config = dict(
    n_kv_head=7,
    d_mlp=1216,
    norm='rmsnorm',
    qk_norm=False,
    attn_scale=0.125,
    parallel_block=False,
    init_std_down=0.0,
    optimizer='soap_variant',
    lr=0.00292,
    beta2=0.95,
    final_lr_fraction=0.0,
    seq_len=512,
    steps=4437,
    dataset='wikipedia_en',
)
Each number is 500 + 40 x the weight over its row's rms, rounded and kept within 0 to 999. Layers, rows and columns count from 0. Numbers have three digits each. The size before them is the row's rms in percent of the matrix's.

# layer 3 MLP up, 1216x448, rms 0.0984, rows 571-670, columns 0-63
097:446531487489490487535500483472487430436534534444509491455482543461475617431435565477496576523535625488539522508490531533497531484467464486484467526465557509550521373582523512504493422417507510
099:540510492473455546476506539565478494465551527471513477541459533495506532468566584484508467500457493540512455493447416514584457485567507521523447459470499470498542484535451519524513530503476585
097:521469513508544515469498442496471513436471510511522483530493544526500470565482522527492590514492512546494447462493480489515439487541464471582504499508491405539517524436480497460522584499504462
102:533501494566496486529569500510516482506544420534501470497493463437598515527512445520454528496538471479478528476564483500510495614481467496479480478451523554546495496499513455597443516494477524
103:481458509454517512491462513512457496554490538551545469552535535407502484442472506515427517452512521556467502392507466526573514492514502509457486530483526499499497488528464494450542565567514458
103:509481522489466511483510529533436514511419415553522474535437432523506572441482397458521518478364460547515546472445477574477432417559471517515497464507547529532491503566449475535502540503536459
098:456471413457445535521549569463582476465529473431517564511557463507463487474504506533501478521431556530489524516472475493502438588479521534537551487494505548456449465548529470562418506442454512
101:527490397494483514500527452490523508515497488496474501545599472496482465393541471456542511565553499549537519531495496498479523507421457552543486478525474598475531575483503451492478457558480540
099:476510428504445510556472462484475498550513435495468572446534512456452534475549517539561527555475513490513537546473467555391503571513446588539485522481443504517506486555508458487475493546526524
089:460526450536439509510473480536559532552538489504525504499464466451479541520520481504559526485501495455460507522452447537547451572468537457516497538483401478463447545457489465508557494553537520
100:542530527505525519493476442442448528527572501513472460555479532515494516421532483556531541477588459494441487514482498535560446511525444498406473431526436417420465476486469487500438505570427473
095:559438505455480473473475467522525542501578488513478450526515523490507423465500464475513414512546564550471462520499480461406480454487428484591527416488511510533416506582550463525420498429424501
100:532480479502513507496509546524503519525540498513527519512483579475454454513498497543467515473443456530538518437526510497529462408513470475410496519543519550521466478462484482496550538542512545
104:542460540488423500491532511483474522529453461484464489554532512506457511446554463574457454508461486446508446449512479475484501535480419551584461402530563558542489522468412526518446529446503468
102:541531484528476512482488548483454498525498480519496536499545485399504489444471481535472419531485487534387489508544517447423523473538483517532582544486543500467504463472449487543494415501459455
102:482481478553475459541465549536453498471430520566493537446480499521482494466512447522527555503476460500523554464527483463457469544520488517552534506610520457491500385506509502442538465517596494
095:535477611514495476522522488489520473459501521470438528539485504513535423448444530543521457518492517426490522505537491540513537472559520536515550535487445563486512532499493543496514541529588495
097:475433478532520502461488486525557512496473519523487516488517479483528540521509515526542487505506510481474408472504520502496508527473483488524465487458551531506516519473485519509563477464511475
102:510475486483540501499461563508486563524504468467563535534484530503543478473482524578484514513535453534496539562547457453511474501489537570490496515521467549487571578542495576528519533534434519
105:483525513464452467477545422458469481480555471504533478508511523515543509452521433539467507472539485446479546448488507444531528537528530522463492552553470482573508552537466474486538492525541456
099:443502552462520475503457397480531487572458422538515512456422451413555515492560481506475532490492536441506478520471522451500530549503554524476499570510507521509507491494512467486456568511483525
100:496528464491484481506463559467510436590517451508528524512485510499500476434466496475499502506510504489480565567482429531492467496583514500428500548473493546549440502461494383509528556555549520
093:510528459533570498501539534541479506450444518516510483557529507515488532497449539535512481483457498478458511481458572531441526494417516450520511482495462527543504561505470542583460501552493512
102:498522519444507505508575498520480525528513537512484496484532520449603540496525478477558535471511533513499500472482515478412431513532508529518521435516484488449617592460522558510412464500417438
098:491495403517499517499556429467537435512487494513475453509469526575558530533564471540541480517532523503454479542519546538500513416469426556496543508492479538478531513466498497496631550528580517
102:477437520540497471579486468455515520540515481547439494552505505479524512504495585502515574448515513549520557523492575537494494562523533491507533502513489506525545444550547526463513538480538549
098:554519536475524473505503487450511539460562569559513473469499517451487477436487467473450510530491477524548474499494547485514440508520525508455517522502514515558480433548535487566437487483492523
099:504418485555537484459526432388447515465543483506500564442517445487479484509549495549518539432608590491501466467491553561450495534512540489471534454491509477510543481505407524511520518497512491
094:533533502511400487563501587549447459498558478530552500427475515542498574429447472472523523526545512513598483546445493488495438472448496497540467496522571385450594534492459492448561464455490486
099:480538450486486551446581456390460560473471509529465551531445466514483523483428563473522488492514494504502507499460498502471508466513490507488520462497549519534496463518480471513482501527534447
104:490491490509528492597539501578520497499599494526437465563563490481511438475454490546520551452499509517534399524505549545534527493450468518422452520511421516548553578558498423457503443514495542
096:541465425437593500465493559508475529491492509510563530522505456547541528442423488542585467513472473548457371464476482561448504419555501485493491481524517444509529525460462535535497409502475492
100:536483507483486515462436511531557533474521506580504526514429412545543507575499452476531552498491529409481509428543463558448512551492516497559465471488408495496540495573543446536497514428485486
104:504565461522482497455503519512448513459431554472462550440528521503507504469529507448478545463534427542534517512520499417505470455491463468514529484462415537508482425445525547539493509498409438
097:454498509494494505503475536479494511451480507477505449533482481525541543439457541516455392482454464441480458593522501485496522517463516555438515442519546467492488576510483540472468470486500486
104:534520497464496577573463489443541527451567530490484508495549480559542462504513529468469419563509517488506478547476456546601495535463496460484480459511424528489480485533538423543531479546547434
097:502519508474491488437530503521476488502481547516406436518447411470467482449491477477498440426462541519533513507497552485425484537441499511515546483478501465487545537523504405496498477466495487
099:552491475481488540503500526511455496546467501513533459509511541559455458475528468533509410544429486593445510549441506513517552445483476522464520443447508516605505456546389534495480434513518397
103:502518517486477482497540477422531528557502523564489537546494545482468517478451509485481482457415445462537493483496506558459504482519538518450469422562534500412549499463443573534538474547481450
097:488483517441530479522486435518460510498562418453450480491440444475498464471512531415489491455506489522541451508479515516526544451408515532511538510541492492488470548458481479511538503532531535
093:499446502505537490450485431548521521471464468444561499479511520522507560513486401412514394517528483495470405506527451574472486488496533481471533470478468432488466474484527510532482461520490541
098:520464492486517523543535487511513558494538564551576598587465450458520547480533435566392504548522521504494462502486460466480498581582459496480470509410447498528443537542509484510583543490490418
105:505471499508497472517456493575466503508540499496495418516489538510566466553541448518487471484517528540486537437533521493501519482448462520503491450530517472492501561491459514486492485567567517
099:572486468540499569440518527547546539425514507519557472500520549447435526461478523503569515500462444528542546465457520492507487402507503474496545513477527516522507447563435469484527500509509459
092:403495514619531519545505536554476508524536534478587495530453487497508527455528494485568449513414506518527499510518537483477483519520584493468504515565510545545516484493483478484490482569397480
101:478550462543540544529602446528502541447522512529511523543436456501437445453510495458454518519543520491483432500480454487520442487529509464485490503499479547522581456583462417486508513492446460
102:499510539457551531548490485524502494521579456455428506509520487434477516508537517511500464520440467540498508530571457517494501576471478443522509445486483454586451472493489479502548488474493482
099:525541491506443553510504453537511462449456460468556453512430474515517559515532443460403513449501519494524605435553534502456432508574572462533502511492482538489500551466497483464427492557459467
100:533500529527538467530536522473518487490466538483499549461487467461462512482507458506431463576520493458472544455437521444457411467561492562449447577466501563445503516386455507451416464411482507
104:489464458443551518459499478443449468479509592493466493457504482488451486498523550529570512496426537490451554439412575498492452497532552485469476457544509489455502464536412502505519490494534511
095:434513449504534454496470548517466523501542480388483545496560444494539526519497501463467518545478490445473520522528450502529465530577461428516532528492477453458441511493495477530534494484479574
104:454488462540537502510532531436453523451483557434584459509557519482498466486520478468476458468474584518467472553448572488443532551438517548505501539458456558560508530458461504523456406480467454
104:515524464424489472593504611488486529537420515393496533587524486551518565515496515503540465466518501539466480417509564397592550507500457476544438497414490577475517553491532530490521562487493461
107:473510518543494465470512467515550526535490455457474533526436425555452473478482522476468460511528506557500495566533448507469511413532534451504509408485476570467476465518469497557478445493523511
094:499552529482513518438483449493510536501514472423501547517541493446487514550519463462461479502495564525454496496533465476448477409430517443423500521480508441438466566491525549493556496530494516
101:486533535459486445432506523449468464538464505468511541511546519492473489519506518588516460449593452513449499525457539515477467462514455478522453459537524580495475499483577511506497453550424550
097:520504463479497492447481538485499389543554488514520532460520478415489530528471505501498523535463552510487471567400445460489534612491501512556450466487495505491531451484495478509437488462450475
098:516512559542470470428485552503485563427574505537500471402476535453534572545556463496430601521524539507461443493473464452587475454534470482499472529510492531514445558535503473492502384493530515
100:541623501519428453533531462453530582515438480511508497522489499524514572502507497473490536446521498493418452521472438513502501495496547499426464472452489440504506471478572516446517538552490550
104:593545488446571504533447552500533536525558525549466486514490459505551488487552507497501484486511468490494494542479446519531519572500479559542463514491502546501510478488480468505454545485483545
093:488438539504438533552451399567502460487512520463506490497461515537457492525510469479512463525548543504514510433500483521615530423486531449516508447514516564536464537590491515527494493411483479
097:512496513541552521472493499417518551539451451397532456465542434401539469464504513457479590460483522509463440495555484412475530490498583486492445611474485524486503512544505514557501576487573530
107:551498508535439532491500493561511522556588508523544502487483424554520470471482493561452531475457515512502497496549536556502515443491490519465458540610526492550459482552577499555414500466556456
100:488520560500534508552549480511484508551522450497486455461542555500477486474499491572515507517506518503475584475443457482566564482510557532547443504495560475517574500551497485571495567555426513
102:470521481540511439463446435411534515531446541491532547516460523513545502568502540477534481539453417490463460466582462502434579575544534514475569524469542510484528434583563549497459472561543541
098:502453502431493453581515448498457520432527488596534511533511474508436534524459519508522593482482485504520471515518553529502496461572608531488562531469541487551497474562485513466494533562499479
095:487484456488485479498500492579576546509534513551467508462532581459538479463508535561468537419495498427464540436465492473528539570395478483554506534421541550472539518525551562463456515505545445
097:465508511546504478506598558472509426488473501455531611452530462522513464480523443500493540513536576447487532504474551518520535432429535494471564510496508519507481543514522472514513509526481512
094:453534557529488541544506477487509481513528536558440546514536503459536514473551598538554555524531525430566492473567504514543481485595495540592536540498471536518515570551519452453494448453488513
096:463572478481435529484438561505489475471518486443463497412543448484490525455507452493481524546464450490519486524514552423494512545483502490562439541438477480477494433438514551512478449451454438
101:440499483490537414528507447542544542513482495522470564433490509570501480430394523546458464461570509460456481556554498489514575521527512496468470451528495480486491424497451538460482538451443509
102:518521482519550514410470523532520488535523509466493482409525426557508508553424452508564490447455486470504564519517564525592529517429521546528490528457471480469503422508515510463575471457471471
097:487588500564429440483512538534480508504437537471485469471503436469437519464538501458532451509523512480524468463524503509497534558536511481574478488613514504522485450568478528504483537554561563
149:498487522505497591448455488488445485485508483530503520515500462461458542519506406509511576538513529469458527441474486537551471526457427552527382459497523534573518533536484484470462505518528448
106:467501517548502481482494488463521545487522531562493554453482468433449467485498445471558445545416613479551402549536569507442538538534479450497457491476504468479491461517459428523457503499453454
103:543510533527555492547503488477509447499440505505512514495445500456560500553540543463486450518520562466423490520523497531478550532499455558516531492483467478491500607464492515497396479466420506
097:508417488466433522470567525499520501461462425469545446525515483504510423572511426469526531509529565480537479501527534518505477472537459537529495492495538524499569436549549453592516512515484471
092:549559551499478452502517456622455501514538445536485519477436500586501441474475545512599479522510460444546501560470529435533484504459532414523525518544441426466536457495535498517459522487484446
099:534496514480561438441499475538430542523586505485480652545469470473516437607535511497483481521550524547483507471479430466505457474461548440474555547491581541524526441570547476399502525462535532
104:569477488457463402430503519437451449569533518403427496536484474562455552509479509504470505540551512498549495533510469486509479531442555501539500548567531519532492563495544519524403516462480456
109:445547503511495522469522511491476543448537489502539438477563518506533558552610498518484535469502457555495553489515463529512488503528535499493525502410574471512473479471554540546442500553521502
100:506573521479483518501532547396533459433474463481472486559529493420524473502449501522516565518534516450469538537469561552475465478417522493522501497468547449570508527534473583531492496450461553
103:514475543560483516512424455497458549510568486497403527521476457477486511531472570423530520480457491474502490506451412556471516528555478461498507445591533509490482526535554542486432530522508516
101:490523462519444431487463419554517525446433504520516490462565492509484556428529476541443512541436455464494519531448540509528467506540491560469493581561614446521516524443486552449534509515481507
101:490532613369452475511454464484433476536452520520460451508506541420533480521481495529545469509508465533479515497511443470485550591497550522457463489469519471517471587456517458567422510447474543
102:558498466554472471462526471453477474487501543501497422521525544534572501485493472438574507517574481537461529508532399494419491462461511533501543489449522452559520506455423554490413500492511479
100:490434568472468519492466563539400522517552476486496541527515544524521470468408532503480520474501541459482536505476487455583503483502474523446472496446467423512558535496477501447492496512482455
090:586458425470530475468528508500497453526518497550533567496457532388445480494463551462564544546486555438551570457482513474506512404497388525560461359470490452492486510535549496547514508532470496
103:487534531536513492446530407515481481512492520416471514520460481512547448478494518444459455531539493477454458565497421514474530547430509459524492486493506590533447494537576471466480402568477476
098:523491521469474516482530480475503383529485555515497582408548545480434519519492522436478482468490457545549518479469514600528521488500529567493520532561502497589463534539502536474516469503468516
103:438550534510522462442503527516417496471504467470477470500483527513487503446509518493453503468535548506573519485518426477522512574517519519551545468542480562489453536481557530467439493519496472
109:502505548544557502514449497429490516451456565522473534516482479517484467519546544453505494482543474539466522579508417530625503481510533481494522538547453438507544499448474457448519529493587550
100:527453514495522564514487581496452549507480501548520482528454548525410456459526471502460432515463438472470503510454527462554498501579507506508480448525527450513472516480511543506486530489563524
099:510510441559577506551502573505513505528573491512500592515474480508563528488578486443467584540522573489557430481483544494548455520474550475499430484526495445567458540512519453488468470418502478
100:520504556467538474534456515478522462455514512467512477523471500483463434520476593521427477510521533478483504461537467536508435573453561485448557558581554438490386480448513450476546492524546489
105:443412493506494442508564541492552500445548518570452468471483522493414514539470529426525518476510440456526461471528508561605484506563428499522494557454512487426453500433467542487465522477552566
111:444486503531479509498424499542536476520488510541510524479571605533507519478518453540460528461469506567528514478419534455419432526514491441483490479497553484615553478448490532496548476467465438
095:507575549419501422499539483589479466573516485502457527502527514458470525473524510492485544457508541489461539477532479450436447468559473459457483558478449479469509541546483451481521514456474525
102:530500513429499466469428451490493518511478433551549517524465495440453482517481487544471520482511451535474461448522518523517547530504481500478516483553522547477533460572456572497497502445472474
096:448476441532508549529509555525473473555501557522482539484503491508486539487523501503406440593515426526518453498502460465491496542481498510481554485571530540487574409471556501458485516484516422